python train.py --norm="layernorm" --bias="all" --parallel_block=false --warmup_steps=529 --final_lr_fraction=0.0 --max_seq_len=1024
Each number is 128 + 32 x the weight over its row's rms, rounded and kept within 0 to 255. Layers, rows and columns count from 0. The size above them is the row's rms in percent of the matrix's.

# layer 4 attention query, 320x320, rms 0.0543, rows 284-292, columns 0-79
size [109  78 114  91  85 121 110  91  95]
[[144 109 125  47 107 120 116 198  95  82 131 153  88  71 163 127 133 159 141 188 163  99 166  84 129 125 129 103 155 139 117  51  87 199 142 110 131 157 167 120 163  92  98 158  92 167 119 110 149 153  92 127 120 103 179 139 158 179 121  75 104  96 162 159 173 130  64 142 104 145 158 101 127 166 208 113 122 141 138 109]
 [114 122 119 121 133  95 155 142 118 136 111 113 151 100 113 157 145 152 131 141  71 153 173  83 134 131 107 160 160  92 141 171 108 164 126 145  94 158 168 153 155 128 114 119  80 144 107 127 143  95 162 116 166  69  80  79 146  77 113  96 154 119  71 147 159 162 153 205  97 108  83 133  95 169 109 178  95  79  96 140]
 [123 113 138  98 178 153 175 104 102 161 107 134 126 115 170 123 155  74  88 150 101 103 140 160 113  62 145 162 122 111 165 208 109 126 100 142 105 136 104 147 121 116  84 159 134 105 147 159  90 134  90 204 163 112 111 159 150 111 211 122 160 155 131 107 108 106 119  91 159  97 115 160  78 143  63 160 118 121 116 114]
 [144 117 137 100 130 112 155 131 123 161 130 151  89 136 164 123 151  85 152 148 152  80 124 135 164 101 151 110 156 116 149 129  90 107  98 178  99 110 104 136 147 128 152 143 120 139 176 130  53 177 110 205 118 145 101 172 139 162 172 145 106 163 160 140 154 154 106  52 119 143 140  90 132  75 140  81 149 168 163 176]
 [118 114 150  74 145 142 132 131 123 134  94 104 154  84 153 146 170 115 129 163  36 136 135  84 139 150 102 189 124 123 157 201 129 185 139 131 110 111 151 180 160  80  79 114  80 117 103 179 100  82 130 143 167  69 141 142 142 121 110 106 151 112  92 147 134 133 108 161 105 124  67 154  78 161 122 142 112  71 108 123]
 [131 157 122 174 116 124  59 116 133 134 144 144 125 168  86 114  67 171 120  96 142 161  97 117 130 177 127 125 103 120 103  53 181 126 142  81 138 154 167 155 124 179 129 125 122 123 106 114 195 132 157  17  60 164 117 112 107 110  98 134  99  83 127 136 126  87 113 184 134 104 145 135 155 114 135 120 147 126  97 134]
 [144 141 168 157 136 123 161 120 142  85 121 115  99 127 160  92 141 140 161  69 143 145  94 140  98  72 100 157  80 181 149 144 163 113 150 123 129 137  97 136 105 152 112 110 207 115 141 139 163 115  93 136 156 158 172 152 116 151 157 120 153 145 137  43 131 115 131 111 179 120 165 152 105 108  64 152 126 158 185 108]
 [129 137 132 158 162 156 132 102 111 117 162 115  93 139 123  93 148 105  92 101 163 126  77 174 110  98 149 110  92 155 121 122 154  50 101 122 148  87  89  57 107 161 141 127 153 111 164 129 135 137  84 111 117 145 166 151 123 120 135 169 139 118 157  78  59 120 157  69 159 145 157 136 134  90 125  98 160 147 138 112]
 [102 133 127 117 155 119 160 135 100 111  85 116 123 117 136 127 169  93 122 140  85 110 170  73 105  80 102 166 147 102 153 226 107 124  86 161 100 147 153 154 184  77 107 141  77 122 129 135  88 128 111 155 170  68  72 116 152  87 128 118 144 131  78 153 118 173 150 158  89 138  70 124 100 155  91 171  93 104 142 120]]
# layer 4 attention key, 320x320, rms 0.0522, rows 284-291, columns 0-79
size [ 99  89 105  91  98 110 102  97]
[[ 95 120 121 126  86  96  67 104 212 146 140 117 123 141 139 143 100 158 144 124 100 152 113  99 150 162 151  99 141 118 119 109 160 143 134 160 156 117 125 136 139 150 108 140 107  82 140 175  79 118 100 110  48  73 146  76  81 157  95  94 131  68 188 105 185 216  94  87 164 137 136 127 141  85 150  63 111 105 121 127]
 [101 111 108 127 155 125 116 104 159 165 146 123  58 169 128  82  83  67 156 143 115  60 114 120 112 104 152  84 154 107  94 205  93  63  65 137 155  75 128 130 150 117 118 105 116 104 142 112  83 136 152 186 149  86 119 176 152 126 105 150 101 112 155 175  77 161 140 103 135 120 112 140 176 148 160  98 129 105 147 141]
 [144  84 146 121 117  52 103 139 165 168 113 137 139 151 167 121 120 108 178 140 202 114 131 127 195 103 165  96 163 182 138 145 138 134 150  81 122 115  90 170 126 125 127 123 170 128 124 104 139 128 146 169 127  98 143 169 131 155 114 157 128 181  75 180 198 100 146 157 130 120 152 122 104  71 135  82 175 184 123 135]
 [175 167 130 135  95 114 146 169 109  89  84 142 198 124 127 176 174 180  81 100 146 191 140 138 147 152  95 171 113 141 173  65 154 186 231 122  98 112 133 137 104 136 118 137 113 120 143 153 157 111  68  89  91 161 136  92 110 107 154 111 125 132 141 130 220 108  99 141 175 136 161 140  86  96  84 151 134 143 147 112]
 [ 87 128 109 112 133  85 101 117 143 184 157 135  46 146 146  76  67 100 157 152 112  71 106 131 132 100 179  76 151 120  95 212  94  41  46 138 148 104 140 108 144 138 116 115 133 117 130  95  96 153 172 166 148  86 100 182 126 134 109 159 112 135 147 165 105 144 134 121 129 118 122 111 182 136 142  56 147 114 144 144]
 [ 94 111  84  88 176 204 158  98 142  71 169 130 110 100 136 151 130  84 134 159 125  97 175  50 109 119 133 193  80  47 150  83 119 110 100 165 144 124 101  70 127 109 138 159  93 212  98 137 103 150 170  77 117 118 143 115 147 126 150 136 167  93 130 105  23 114 125 158  85 100 113 130 117 150 165 185 147 115 134 122]
 [108  66 193 150  76 127 107 163 120 109 113 145 165 112 145 114 162 185 148 120 148 180  81 150 209 149 139 119 115 190 134 139 166 165 186  41 128 136 134 202 112 164  99 139 208 118  77 183 163 122  76 107 121 138 210 196 102 149 126 108 106 137 109 107 144 113 117 138 150 231 125  83 116  58  86 124 133 155 111 118]
 [169 112 156 107 110 151 157 139 114  82 117 147 216  91 111 187 160 169  89 124 166 191 155 147 129 151 111 178 103 142 149  41 165 190 162 125  88 169 119 144 106 113 133 152 131 175 114 125 184 125 104  87  88 183 143  74 137 124 159 110 143 136 104 101 182  90 131 147 133 143 139 126  59 117 114 179 115 146 119 106]]